Weights of a small GPT-style language model, trained from scratch on English Wikipedia.
Architecture: rotary positions, no biases in attention or MLP, untied embeddings.
Each number is 50 + 15 x the weight over its row's rms, rounded and kept within 0 to 99. Layers, rows and columns count from 0. The size before them is the row's rms in percent of the matrix's.

# layer 3 attention query, 384x384, rms 0.0806, rows 134-188, columns 0-127
100:30 37 46 32 51 32 59 37 33 61 43 37 41 66 40 57 55 23 49 66 58 52 50 50 47 54 58 66 63 32 59 66 60 53 52 27 68 62 54 74 57 56 45 44 57 32 46 34 45 66 44 71 51 40 36 77 35 52 48 62 80 61 47 43 53 44 51 53 54 50 54 58 99 40 76 52 56 56 52 64 66 58 48 37 74 55 67 39 66 52 26 52 50 84 46 51 33 37 56 62 63 58 38 47 34 66 52 39 45 47 43 53 61 36 42 39 42 33 63 53 52 43 90 47 73 42 65 69
108:11 38 33 54 63 20 51 53 29 39 65 55 51 42 54 84 43 72 43 64 67 39 48 46 59 51 52 79 31 63 63 73 48 60 81 40 56 52 59 37 26 51 50 89 40 35 64 69 67 40 48 64 34 25 46 49 45 77 38 75 57 35 67 22 54 73 26 50 54 55 67 55 46 42 45 50 44 86 47 55 49 57 47 47 64 38 67 28 65 51 56 51 55 85 35 73 37 97 75 52 29 48 34 49 55 57 52 41 47 55 54 50 21 64 62 75 65 35 57 34 68 38 47 50 46 54 55 34
105:38 65 52 17 56 38 62 40 32 49 33 58 41 70 59 63 42 43 49 58 50 92 34 82 73 52 71 46 70 52 65 54 41 55 48 55 42 49 57 71 62 49 66 43 55 36 66 61 38 55 45 43 86 74 18 38 58 63 51 47 45 55 49 55 64 57 36 64 56 38 77 33 52 86 68 55 61 26 24 43 33 54 31 11 46 80 50 37 28 60 50 49 20 46 62 53 63 44 51 22 43 62 36 52 57 41 25 62 54 76 47 37 28 62 54 39 53 40 31 60 56 48 65 42 52 46 59 58
103:52 00 65 45 62 54 74 19 29 32 61 39 41 57 45 32 36 62 28 41 42 74 34 24 42 61 72 46 42 67 39 41 38 39 73 30 54 22 42 39 65 69 28 40 45 59 71 26 41 59 53 68 38 48 46 38 58 40 38 56 36 40 48 35 39 56 41 69 73 43 24 33 48 15 45 49 58 72 38 32 53 56 26 41 59 55 75 69 54 31 62 34 61 84 33 57 61 66 62 64 30 66 46 45 44 79 84 33 56 60 54 58 59 52 49 33 44 49 81 49 20 26 58 34 45 41 52 64
101:29 46 31 47 45 67 70 42 60 63 44 46 64 22 25 44 58 44 36 48 49 60 38 60 48 73 30 51 26 42 44 77 42 43 59 58 53 52 37 70 52 61 61 51 40 50 63 48 37 34 44 48 50 55 44 54 71 38 46 75 26 33 53 66 31 61 83 64 62 29 37 59 28 28 45 41 41 57 41 73 41 60 73 46 49 41 40 35 46 38 41 55 66 47 32 58 52 49 52 44 35 22 50 68 54 50 33 53 72 65 51 49 74 66 28 28 35 72 48 62 57 38 35 54 68 58 70 31
101:65 43 45 45 50 29 69 43 49 54 41 36 73 25 54 44 54 55 45 39 61 35 27 51 59 59 68 36 55 46 46 76 35 64 38 59 44 30 38 32 57 53 49 48 41 82 58 67 66 81 72 51 42 48 55 62 48 42 20 65 47 80 69 45 37 58 69 45 34 60 69 29 27 76 64 48 32 45 32 87 57 64 53 43 26 57 54 77 53 71 45 73 74 49 41 47 60 73 55 70 51 60 44 50 54 30 52 66 33 53 67 22 42 36 44 32 34 53 44 74 47 53 55 34 28 44 45 79
111:50 56 87 32 50 70 44 50 48 56 76 42 38 65 22 40 32 45 34 31 57 23 50 47 39 63 45 56 52 55 33 31 40 59 30 54 62 35 52 56 55 56 58 35 27 33 48 76 36 46 61 42 51 40 40 53 49 36 51 61 65 49 38 18 48 71 47 43 31 53 46 61 63 38 61 53 40 66 51 61 77 40 22 62 55 64 53 80 43 72 40 66 55 71 76 71 36 24 37 36 59 49 42 58 54 69 54 45 23 45 53 74 30 80 56 68 45 38 52 26 53 27 35 36 73 44 61 70
107:68 56 76 66 53 52 62 70 47 44 51 55 64 10 50 57 32 44 31 47 55 43 48 52 48 39 51 44 70 53 53 45 58 56 40 56 52 24 50 58 53 51 54 61 45 27 83 27 56 64 26 42 49 48 51 76 57 57 26 69 66 60 31 49 44 57 36 58 73 55 26 50 78 50 46 73 48 48 50 40 63 63 43 76 32 66 62 41 35 50 38 48 65 69 29 57 27 63 50 29 68 47 41 33 44 27 38 41 60 54 44 62 26 49 60 33 34 41 23 47 43 24 43 61 66 65 60 63
108:61 33 47 55 67 62 37 24 62 37 56 60 43 38 66 24 43 64 49 71 28 28 48 28 65 38 71 43 52 58 45 53 16 58 29 25 57 40 59 75 43 27 45 51 50 64 50 61 75 50 55 80 71 45 65 38 31 50 27 72 40 62 69 47 47 27 52 60 39 41 52 39 68 66 50 55 51 11 47 15 68 51 76 35 66 38 39 72 58 38 69 19 68 35 13 21 31 58 29 52 36 67 29 51 55 52 38 41 44 72 46 34 53 43 44 54 46 42 61 76 52 46 40 71 36 43 29 59
109:17 32 76 67 62 41 68 58 45 30 48 62 50 36 51 48 70 55 58 48 54 71 32 50 58 49 81 41 39 42 37 49 47 57 31 29 32 68 56 39 60 30 48 76 76 65 21 50 27 29 58 41 50 33 43 25 47 48 54 42 72 60 59 61 57 62 55 52 61 42 61 26 53 66 47 51 61 30 70 71 25 54 54 65 59 44 35 72 64 38 56 51 52 61 35 76 18 39 54 25 32 75 51 43 21 67 60 28 48 36 67 42 37 72 47 70 60 72 48 26 45 19 55 46 55 62 43 64
106:13 43 54 46 42 51 38 69 30 50 76 63 30 63 40 35 41 40 38 53 55 61 41 69 42 59 24 56 61 52 40 51 58 37 45 50 44 60 20 51 42 51 69 49 29 26 54 51 52 77 52 22 55 44 28 29 76 54 47 41 48 48 49 51 64 41 14 52 61 47 47 61 39 57 56 80 42 46 56 42 19 54 33 53 31 32 40 53 51 64 42 72 55 48 41 66 32 57 59 51 35 50 49 64 60 51 52 36 51 60 66 39 47 59 55 59 62 67 78 24 75 52 44 67 08 51 50 57
097:77 34 67 52 60 62 55 60 30 58 53 45 63 49 36 53 43 38 27 35 30 48 23 32 22 59 42 27 33 40 44 55 58 34 56 43 66 42 29 52 23 32 55 51 49 50 37 43 87 78 63 20 51 59 52 20 29 34 74 58 41 52 67 71 31 76 60 28 48 30 54 39 36 72 58 85 68 49 49 41 42 62 33 46 76 54 23 76 44 43 64 66 61 24 40 68 57 40 51 51 40 53 51 33 49 62 58 28 39 48 62 56 39 73 15 39 52 43 44 42 44 46 33 50 55 55 42 41
094:30 64 40 34 42 40 61 33 68 46 46 60 44 46 58 63 74 49 94 33 52 68 59 61 66 21 66 62 53 52 56 28 45 70 44 46 25 28 50 50 50 72 44 63 74 36 77 64 29 37 28 59 33 38 40 68 64 36 14 59 51 60 28 25 40 32 39 51 43 77 54 54 47 44 26 44 48 44 35 50 73 60 56 73 43 45 53 17 34 53 25 54 24 39 66 57 60 65 47 42 78 44 60 62 61 21 35 62 62 57 40 30 58 46 61 71 46 52 70 52 57 48 44 61 31 45 50 53
098:47 26 45 34 59 48 52 55 54 45 28 59 78 40 58 39 47 67 02 39 37 65 69 38 42 81 50 54 74 54 51 38 41 45 46 62 61 43 51 53 40 42 48 41 65 32 57 55 58 53 48 43 43 46 45 53 46 44 44 65 64 63 31 46 56 22 67 47 36 44 47 51 64 45 89 62 72 51 51 55 25 47 59 44 52 55 45 42 51 75 42 35 74 59 57 25 32 54 27 55 28 32 54 61 71 63 54 35 41 59 32 57 61 34 49 44 50 45 50 85 47 28 67 61 66 62 63 50
103:79 50 52 30 54 43 31 48 19 51 64 34 40 29 55 33 62 28 47 15 70 46 48 53 30 38 60 52 44 43 52 54 55 50 46 58 45 71 39 51 52 33 62 67 65 34 32 63 47 63 77 45 42 43 14 56 50 47 58 59 42 56 59 74 46 71 65 52 46 49 40 35 43 32 03 28 46 24 48 80 45 45 44 49 52 36 46 32 60 51 70 13 72 45 63 60 74 55 55 65 61 30 31 22 28 46 56 35 53 48 53 33 58 54 11 29 57 60 34 60 42 51 55 64 49 64 49 22
102:45 26 47 34 59 38 90 29 58 54 41 47 60 39 59 66 71 57 70 57 77 78 57 88 45 63 50 35 44 59 42 57 42 45 49 38 72 29 09 45 60 50 37 40 63 41 33 44 76 54 70 53 40 59 49 48 49 53 66 69 67 51 47 71 31 62 49 34 54 49 42 31 42 49 32 41 45 73 53 81 55 47 37 50 56 32 34 79 43 58 10 52 50 74 65 62 25 46 26 56 66 43 24 63 62 46 52 22 43 72 64 44 16 49 55 55 40 92 35 53 47 41 41 75 39 55 41 44
097:17 21 55 50 57 52 24 24 40 56 61 69 49 60 45 53 31 47 44 40 64 53 51 45 38 59 69 56 59 50 54 57 37 40 23 47 32 33 71 54 56 60 50 63 62 39 57 56 37 57 49 24 69 76 59 43 36 99 67 63 68 31 71 58 25 21 48 40 49 65 54 54 63 79 56 49 86 36 54 45 18 66 32 35 68 66 52 83 41 41 55 41 34 59 61 34 59 38 49 44 44 47 33 31 58 49 35 65 80 65 43 21 66 41 55 43 41 50 62 64 48 62 29 48 62 43 40 48
109:54 55 45 53 63 29 25 50 45 60 55 48 52 34 64 62 53 46 63 39 49 38 87 43 52 54 43 28 56 55 44 47 48 44 76 48 50 67 36 50 36 34 52 53 75 64 15 54 54 52 68 33 32 35 40 40 15 48 66 72 63 45 44 58 62 76 66 42 45 37 56 38 53 65 48 52 33 36 42 57 76 04 23 57 56 33 34 58 72 55 44 40 55 37 60 58 66 27 45 51 44 71 33 59 15 53 63 61 40 74 66 44 33 56 38 71 71 62 60 37 57 70 62 22 49 62 56 69
113:35 40 37 29 35 43 45 45 43 49 49 47 71 63 56 52 35 18 75 49 53 43 76 81 61 48 55 61 56 48 35 41 74 46 32 65 38 46 38 41 37 56 44 64 28 49 68 49 55 58 46 66 63 48 27 47 75 63 42 41 28 69 70 33 41 30 24 50 70 31 63 45 73 61 24 59 60 54 55 49 48 41 49 67 59 45 22 79 41 37 51 48 50 34 42 47 35 55 24 36 55 43 90 58 79 56 22 43 53 32 60 51 55 42 46 63 69 61 80 55 27 56 64 33 70 39 60 80
107:27 27 28 45 43 56 35 50 64 65 62 30 30 39 38 37 57 50 32 45 54 41 58 41 38 72 56 76 26 45 51 50 48 48 32 56 43 60 60 59 28 60 62 33 54 60 44 74 72 78 60 33 52 52 72 43 57 49 39 44 45 60 36 37 61 48 87 54 41 45 41 29 68 60 32 50 53 32 71 54 33 67 57 16 57 22 56 56 83 64 77 36 53 37 76 36 60 54 46 42 54 61 36 57 55 32 51 34 73 33 45 50 30 26 39 29 53 74 60 38 46 62 51 56 56 33 54 70
101:94 52 62 37 48 38 54 78 36 47 64 33 57 67 34 52 36 51 56 45 46 79 33 43 45 71 55 72 56 68 52 42 17 48 71 58 31 28 59 42 58 54 51 16 54 81 75 40 32 62 55 49 59 51 36 71 38 50 32 41 64 35 65 51 44 79 47 39 43 68 70 42 62 46 51 71 32 51 35 59 36 66 39 53 49 98 64 27 46 42 45 64 30 72 52 13 69 56 52 50 53 30 16 80 49 55 69 37 41 68 63 58 38 64 71 81 51 60 64 30 50 42 46 45 38 40 39 44
112:59 26 51 61 59 44 48 31 39 43 21 66 70 30 88 71 52 67 58 66 40 49 71 70 56 57 33 37 57 58 32 57 44 70 51 30 54 35 65 35 36 55 29 53 31 22 54 52 59 66 36 57 44 26 74 34 69 68 41 48 54 69 68 49 90 42 45 57 53 59 78 73 69 61 63 35 59 61 39 53 39 34 43 01 24 38 65 35 43 54 53 52 50 41 58 48 44 75 44 55 65 27 75 43 34 36 51 63 93 27 41 59 37 59 39 60 46 47 47 27 37 41 39 52 51 53 69 63
105:68 72 63 57 77 57 49 48 41 44 49 40 52 68 42 35 50 53 55 54 55 83 52 41 33 67 76 38 37 54 44 36 32 60 57 57 26 55 64 42 60 73 13 36 78 47 51 68 51 53 55 56 47 49 40 50 66 54 38 64 48 22 09 33 42 52 78 74 62 55 67 26 71 63 88 26 50 26 53 41 55 66 45 61 52 48 67 32 40 42 40 42 61 51 36 57 36 53 78 40 36 71 54 55 34 69 27 36 74 57 41 44 25 49 32 44 23 29 53 43 79 35 57 59 37 47 35 42
110:41 61 48 42 58 31 75 62 43 45 59 41 65 68 52 69 49 39 44 37 68 39 59 37 69 44 41 60 66 28 56 62 64 73 47 54 25 48 30 47 65 28 47 51 48 40 54 36 69 74 34 43 41 66 60 51 34 48 24 51 49 55 24 68 71 60 44 62 35 58 67 45 55 55 66 38 49 19 43 56 57 34 40 43 58 63 61 47 39 53 51 32 60 44 16 67 62 74 46 50 45 31 56 47 34 47 82 51 64 33 46 68 67 58 38 31 41 54 60 37 42 29 42 45 23 57 34 57
110:32 39 49 50 56 54 50 75 63 71 58 58 51 54 41 47 52 67 38 63 80 63 30 55 57 50 26 56 30 72 62 48 66 41 46 58 80 53 52 24 47 61 49 51 46 31 29 51 58 40 63 64 68 90 42 48 63 41 83 39 65 28 49 63 59 55 46 21 58 49 42 35 32 41 51 57 49 32 55 39 53 44 33 42 42 43 49 58 64 34 59 55 50 63 28 68 34 26 71 68 36 51 87 62 39 62 60 39 60 33 38 47 40 81 16 48 56 78 42 68 47 51 66 58 16 60 79 48
107:61 45 66 34 62 38 63 50 70 57 56 38 39 56 47 58 38 62 57 77 84 58 54 34 35 51 45 81 53 67 50 68 38 53 56 45 21 72 61 44 62 49 45 52 39 47 26 41 73 43 41 43 27 16 50 39 65 39 76 60 60 39 16 82 53 23 54 53 56 56 58 68 33 73 54 56 59 58 52 52 29 46 37 44 78 50 38 45 48 73 57 57 23 43 39 37 59 34 52 56 62 41 37 80 56 53 45 47 52 53 50 51 20 39 65 98 51 32 36 12 69 31 64 84 52 43 49 26
095:67 39 54 83 49 69 33 30 34 51 60 43 50 55 42 18 54 37 51 25 70 53 67 52 24 39 39 53 30 41 48 53 69 37 28 69 47 88 70 51 16 27 42 72 53 39 51 43 66 54 69 65 69 64 54 59 69 44 48 58 32 42 43 61 39 56 47 61 53 61 24 40 57 63 54 32 50 46 71 51 45 54 41 41 38 53 65 64 27 58 34 55 64 53 34 44 91 57 53 54 53 52 60 70 20 62 51 34 41 13 60 57 37 86 42 28 57 57 71 52 56 46 63 32 53 52 50 57
094:48 45 70 59 53 48 40 33 54 55 55 46 36 59 51 25 39 38 69 42 39 35 45 67 25 49 56 50 47 56 52 43 69 54 71 21 55 34 58 72 36 26 45 41 64 34 45 39 24 34 33 46 66 41 62 55 21 50 33 61 62 53 26 33 43 37 59 54 68 43 36 39 49 47 24 53 65 21 47 49 65 62 48 66 66 47 26 46 51 79 43 56 42 64 48 20 63 52 71 33 62 42 60 71 59 27 28 14 49 74 19 56 32 40 24 68 34 49 61 61 51 46 36 44 28 51 60 18
098:66 64 60 54 69 45 77 08 48 28 53 72 53 53 34 50 62 33 52 66 44 34 52 74 50 38 77 69 45 32 67 75 59 54 39 60 44 52 44 42 41 61 37 53 75 29 55 46 62 59 70 55 46 55 35 34 65 69 68 68 29 61 29 41 52 37 66 48 57 11 27 36 59 57 41 53 50 66 53 42 28 61 49 51 37 45 44 69 58 53 58 53 43 64 54 54 28 40 34 42 74 54 37 64 69 59 50 66 75 51 54 55 77 54 43 37 42 47 58 52 48 66 65 52 71 42 43 74
091:50 57 65 20 28 46 44 39 31 78 44 55 54 37 65 56 48 49 50 50 23 68 42 35 38 65 24 22 47 52 45 42 61 59 64 46 50 61 67 49 43 61 62 32 57 31 61 46 49 27 43 60 37 57 34 47 50 73 37 65 68 59 27 78 54 52 49 51 47 60 53 67 43 49 64 52 47 66 64 59 56 53 66 62 65 41 34 67 31 49 45 61 60 61 22 43 43 61 45 46 73 35 84 37 43 34 52 74 56 40 52 61 69 89 90 54 42 70 40 55 64 38 58 56 37 60 44 71
100:58 52 60 41 54 53 51 57 48 41 45 59 48 62 57 44 62 56 72 53 50 26 39 52 31 63 65 66 54 55 33 34 65 31 34 65 54 41 36 36 65 57 36 45 69 27 32 50 67 70 54 59 63 48 80 62 48 39 40 35 64 26 51 55 58 66 34 92 62 37 60 63 47 46 57 71 45 58 33 82 55 52 58 40 48 39 34 38 23 19 55 41 56 39 27 36 58 51 63 32 30 65 67 48 54 60 53 58 50 68 52 45 74 56 51 45 54 54 34 40 34 54 51 56 41 62 30 72
094:44 74 51 74 74 37 21 33 39 31 42 81 45 64 47 50 68 49 73 32 58 76 63 53 76 47 78 57 44 15 44 64 63 79 32 65 14 37 56 21 53 75 57 49 51 42 37 77 51 54 54 60 54 67 35 45 42 20 75 48 51 60 58 51 43 55 63 18 55 48 30 37 55 32 36 38 26 22 39 36 40 63 50 50 56 30 64 57 59 37 32 45 65 38 48 23 36 38 48 45 46 63 37 57 38 22 26 57 52 54 67 43 43 57 48 39 46 24 58 30 49 63 39 32 48 53 65 38
091:48 54 57 41 76 59 54 61 40 22 59 73 44 65 35 83 56 62 44 66 74 83 61 56 60 20 62 69 61 59 52 53 67 61 47 45 46 70 68 37 69 58 53 60 52 51 49 50 57 56 36 24 41 68 26 33 37 40 48 53 79 76 51 60 58 33 60 52 45 45 76 52 57 38 46 42 74 51 31 70 59 53 34 39 57 29 47 52 63 57 49 48 46 59 77 50 68 17 39 65 40 82 53 56 40 43 52 56 43 56 71 55 40 59 43 43 23 15 49 27 64 46 62 57 38 75 49 31
096:75 64 54 58 31 59 41 48 57 70 45 61 55 19 50 46 45 57 49 67 73 48 29 79 59 50 60 79 47 70 30 49 48 36 43 60 48 64 59 34 37 27 69 46 67 39 54 44 51 38 55 44 58 52 63 70 37 62 56 20 71 52 29 49 63 71 56 64 79 64 59 53 23 39 38 51 56 48 19 52 30 67 50 58 52 21 46 58 63 49 49 72 62 50 74 22 45 51 57 69 43 55 58 87 41 57 39 26 41 54 36 33 60 41 56 63 77 46 46 71 29 41 39 63 54 29 39 45
100:39 23 62 72 60 69 50 21 43 56 42 52 60 14 27 47 80 72 70 66 44 40 41 28 61 45 24 12 32 64 61 43 31 33 45 56 28 52 45 43 60 57 44 35 53 45 32 35 54 40 51 46 24 72 51 51 48 59 42 45 69 28 53 57 10 24 47 43 44 47 50 52 39 67 63 55 50 33 56 37 48 68 62 66 60 77 30 79 49 41 45 67 38 64 72 57 44 47 37 26 46 41 44 55 51 26 19 56 76 57 46 22 63 76 36 68 55 76 52 49 37 57 52 33 66 48 46 51
095:38 61 48 61 58 31 47 72 42 65 53 37 43 57 35 17 40 46 47 64 41 37 43 78 53 22 36 64 73 46 82 63 52 60 78 52 70 28 41 43 48 58 53 53 45 34 53 56 50 34 54 38 38 51 60 42 41 65 33 74 43 51 50 64 83 42 78 62 58 39 64 33 59 41 42 36 53 53 68 44 42 48 67 43 61 28 28 45 24 49 83 42 81 79 40 45 62 54 75 61 32 25 40 47 55 61 53 93 34 56 49 36 32 51 89 44 62 56 44 42 48 49 72 47 34 38 39 32
096:66 61 52 30 27 28 60 46 66 30 59 62 58 48 43 55 37 44 59 73 61 33 59 52 23 34 57 38 32 29 49 37 57 69 52 69 26 57 58 48 52 47 49 62 42 62 64 57 59 49 41 41 58 34 43 58 55 43 74 44 34 77 46 47 40 50 60 43 67 52 75 60 70 19 18 39 57 74 62 92 27 49 66 69 52 53 54 39 72 59 40 48 33 47 11 49 44 69 53 34 49 58 45 30 72 61 44 05 38 75 38 45 43 59 33 47 50 49 57 50 55 72 30 45 48 40 45 14
099:25 54 55 51 38 40 79 66 36 43 34 61 47 50 28 54 34 69 36 51 63 47 56 31 37 68 39 50 35 45 59 67 30 54 50 49 39 69 63 47 37 32 37 40 52 45 56 63 67 54 41 42 35 35 79 45 53 39 75 66 43 55 29 52 76 35 44 58 59 51 32 67 64 57 18 43 63 58 60 76 45 34 20 54 67 58 99 54 79 59 53 20 53 35 38 39 57 33 47 37 27 59 50 59 70 49 60 43 43 60 48 64 39 43 52 62 63 43 54 67 66 35 38 37 42 67 41 21
110:48 61 57 60 60 57 33 32 42 52 58 45 44 61 82 36 38 35 26 66 43 70 40 59 49 60 28 74 55 53 44 79 88 45 64 38 16 55 35 65 47 87 52 59 55 85 39 28 65 43 34 58 71 42 50 54 41 47 48 58 53 39 62 50 35 88 39 49 39 70 44 48 63 54 55 55 55 50 41 49 56 48 44 29 30 65 31 57 67 70 17 35 45 81 40 59 55 54 52 60 45 44 57 31 12 52 62 56 59 23 52 48 27 96 60 71 63 43 43 57 44 75 57 54 39 55 54 43
109:52 62 65 50 32 51 37 43 51 55 51 39 43 54 37 61 24 30 50 42 42 60 33 49 55 70 74 46 66 35 42 28 41 47 74 51 35 43 68 54 47 43 47 60 38 51 84 31 48 32 52 62 53 47 18 43 30 48 46 52 45 47 76 51 55 58 28 39 27 52 64 18 40 39 29 43 35 33 59 66 32 74 37 42 75 46 21 35 66 60 48 46 65 44 09 47 58 79 54 23 46 54 66 15 29 57 52 41 63 43 48 28 56 53 48 63 44 42 60 51 70 60 94 37 28 64 63 51
096:56 34 64 58 41 55 44 42 50 56 53 44 35 72 52 54 61 51 15 62 32 62 45 65 16 49 56 40 49 51 40 42 19 48 41 38 59 53 47 45 90 56 62 43 45 57 61 34 41 35 52 33 31 43 57 33 51 33 39 59 37 50 37 26 46 45 41 41 39 50 65 56 56 64 58 67 44 70 63 44 35 52 45 55 69 64 65 51 30 44 36 82 58 70 65 85 68 24 63 46 59 41 55 51 46 63 67 53 41 79 45 42 59 58 60 52 58 55 27 74 50 11 57 56 31 51 71 73
103:68 73 50 39 71 23 37 55 48 35 53 58 69 33 68 64 63 52 54 19 63 55 57 63 17 68 65 41 68 75 37 57 44 42 35 43 48 42 57 57 48 67 63 48 56 56 35 45 64 57 50 50 40 79 27 86 84 88 74 85 32 76 56 54 57 39 40 65 74 31 65 39 43 63 89 52 62 50 14 76 46 42 41 72 65 61 54 55 35 45 39 51 66 66 61 60 59 39 66 58 41 24 52 58 41 49 58 60 51 46 60 43 55 74 77 32 45 50 78 57 42 56 48 64 49 43 43 38
103:62 78 48 69 62 50 40 72 59 46 63 83 58 83 02 34 21 27 72 44 79 52 51 56 74 30 73 85 47 57 65 50 75 58 47 46 49 45 51 48 21 22 46 49 41 34 44 37 50 49 61 54 40 51 70 33 34 15 36 65 61 58 31 34 37 49 38 57 44 49 42 34 61 36 18 55 60 50 72 60 51 43 61 53 61 74 58 49 69 66 27 72 40 59 36 25 76 57 32 46 58 54 50 71 44 31 57 44 51 32 31 35 14 32 50 50 45 27 65 61 47 56 27 59 75 62 67 41
102:43 70 47 40 70 57 76 35 65 66 27 46 47 38 37 89 39 74 40 46 33 35 29 42 72 55 21 23 53 49 63 76 42 55 71 23 49 49 50 52 41 58 64 65 56 56 74 27 47 60 39 36 13 35 44 48 50 55 75 86 38 84 43 63 48 23 62 55 43 69 48 49 25 67 57 60 34 54 58 19 77 81 48 40 40 58 48 42 55 55 68 75 37 29 54 34 10 48 51 59 63 66 46 29 47 37 58 29 54 56 25 62 70 44 44 50 56 58 38 42 63 63 70 40 30 43 69 41
099:64 67 51 56 31 55 62 49 63 48 33 29 66 24 74 38 50 29 19 26 80 37 31 38 87 54 62 59 52 45 41 33 59 21 16 68 51 81 60 54 20 74 45 57 48 46 59 50 46 44 39 75 46 65 49 69 63 59 54 76 71 62 65 49 52 49 50 55 39 41 57 56 34 53 67 43 17 61 69 47 60 46 37 50 34 49 57 56 68 65 50 53 32 54 56 59 46 52 60 45 71 64 71 76 51 42 36 48 81 49 62 36 40 69 49 55 60 32 38 35 57 83 69 43 30 53 58 40
095:35 43 58 29 26 45 22 42 19 51 50 45 45 63 37 56 34 58 71 37 64 58 78 35 45 22 49 36 76 61 63 55 35 56 50 52 58 43 53 29 45 50 53 64 64 53 39 61 79 58 61 41 63 82 35 49 61 49 61 39 41 53 66 41 51 61 54 57 44 69 59 43 46 40 39 40 39 26 65 69 28 52 48 66 52 52 19 63 33 52 55 28 43 59 40 32 56 35 78 50 20 33 29 00 25 57 68 58 34 65 39 67 70 53 49 28 34 76 36 73 78 38 49 69 39 56 53 45
101:37 41 60 10 32 56 14 50 55 54 39 47 44 64 44 26 59 56 50 75 56 56 74 62 36 40 52 60 42 17 30 95 28 40 41 77 40 63 49 29 53 61 35 39 61 41 67 55 70 46 66 59 21 66 74 30 41 60 35 66 27 60 30 59 58 72 52 63 70 60 79 53 74 47 71 61 54 52 56 50 76 58 41 54 32 48 57 60 31 59 49 56 71 45 50 35 53 30 63 53 37 55 45 54 29 40 51 69 33 29 80 44 40 37 56 30 22 60 58 47 71 55 40 50 77 59 36 52
094:51 60 57 64 25 35 48 43 58 52 50 43 52 42 58 40 58 65 56 68 62 53 82 36 47 60 67 37 34 16 38 76 48 56 57 73 37 35 22 27 42 66 61 35 57 43 40 66 59 77 68 53 38 61 68 28 67 55 43 37 59 49 45 50 47 29 49 51 76 47 67 31 43 33 32 59 59 54 57 58 77 50 43 47 62 51 41 66 54 42 44 73 39 53 29 69 36 60 36 55 67 54 27 63 47 45 35 54 67 40 76 50 38 34 39 28 40 60 30 57 37 36 52 63 64 25 64 62
096:24 40 45 60 37 45 55 32 56 43 22 63 31 43 65 58 44 64 52 56 75 56 48 67 51 64 53 40 45 45 30 61 72 41 27 77 33 48 58 49 59 33 56 66 60 65 59 31 21 46 38 24 50 52 60 63 63 41 41 43 61 86 74 35 25 44 72 09 55 49 58 57 60 40 21 39 66 52 49 41 48 48 51 27 60 80 37 30 45 55 80 77 56 47 64 42 50 53 48 52 52 46 36 43 57 54 10 66 59 20 58 65 39 64 35 50 29 46 48 65 30 42 72 53 32 69 58 45
101:47 37 31 75 57 71 60 79 46 39 43 49 46 74 49 64 33 33 61 46 36 67 62 64 38 54 56 35 64 61 27 49 41 67 25 60 39 41 53 45 35 43 58 37 40 42 41 63 28 88 47 51 55 65 23 53 41 74 43 48 35 59 65 49 69 38 62 77 64 52 75 42 55 56 51 51 34 46 65 48 76 24 97 82 24 50 73 76 35 16 51 30 59 49 19 32 43 63 64 63 47 54 55 68 48 37 31 70 36 55 53 53 51 50 64 52 34 35 68 45 52 33 43 26 57 42 39 59
093:44 49 83 29 54 57 49 34 53 58 60 45 47 46 39 42 73 58 57 14 23 35 34 61 70 48 13 28 68 53 43 41 48 34 55 67 51 55 60 52 68 39 67 84 40 32 34 48 34 26 46 49 46 62 33 42 38 50 50 35 42 56 53 78 14 84 45 66 38 48 39 55 80 63 56 54 43 54 79 46 52 47 69 62 56 64 39 57 40 65 67 39 34 63 74 37 52 54 83 46 38 20 48 44 49 49 36 43 61 42 51 61 49 42 79 53 39 90 71 44 63 44 53 83 42 49 15 47
098:75 56 60 21 72 50 39 74 34 72 62 52 78 20 56 38 43 50 31 40 58 32 60 36 32 86 54 74 23 75 51 67 41 39 48 61 34 69 51 42 53 36 47 39 62 22 43 60 72 45 47 21 55 63 59 61 47 56 33 37 58 55 51 44 40 69 43 50 65 70 55 58 37 43 24 70 47 54 33 74 35 47 43 50 58 14 66 30 82 48 43 24 52 21 54 58 66 82 37 63 45 37 40 72 66 51 47 41 44 77 68 48 37 38 34 56 46 37 68 38 64 72 28 40 76 38 43 63
101:46 35 71 35 33 45 65 38 49 68 28 53 59 22 62 28 24 39 74 44 60 45 73 50 37 30 50 55 43 65 42 60 48 27 41 59 65 66 57 48 43 65 56 54 44 41 60 71 81 31 73 38 72 51 77 66 61 40 53 79 53 36 44 62 43 66 22 44 14 75 56 67 34 67 34 36 68 68 33 72 62 39 39 38 46 64 30 72 31 46 56 64 28 54 33 43 65 62 38 65 37 42 48 74 44 69 54 66 44 40 48 37 55 61 42 70 47 41 50 42 46 75 17 50 39 61 59 50
100:52 58 40 70 40 55 23 36 75 46 66 43 66 54 51 60 76 53 55 50 28 48 70 69 69 48 54 37 38 54 65 63 39 60 62 43 75 62 62 53 63 44 60 49 41 33 35 65 59 43 53 16 46 58 81 37 55 31 72 60 51 64 55 43 41 55 23 69 58 41 67 39 52 42 56 57 41 49 58 24 47 45 43 80 30 50 39 60 45 49 60 55 22 37 60 50 52 28 29 63 44 59 29 66 82 60 46 67 66 62 57 64 62 46 70 64 25 18 40 52 37 69 40 45 53 41 49 62
104:63 78 75 66 46 83 82 55 29 42 43 30 81 54 63 59 23 67 58 36 51 52 44 67 61 39 27 60 81 27 61 73 57 54 22 28 67 75 63 50 59 58 32 44 47 20 76 53 56 64 49 39 51 71 34 74 56 60 49 53 28 62 57 44 59 64 61 55 60 34 34 25 49 77 59 51 80 35 65 66 33 38 68 47 50 42 49 04 60 43 52 55 43 22 44 52 31 45 57 43 50 41 61 61 40 33 42 65 54 65 67 44 52 37 43 73 41 48 28 61 78 58 61 40 65 59 65 59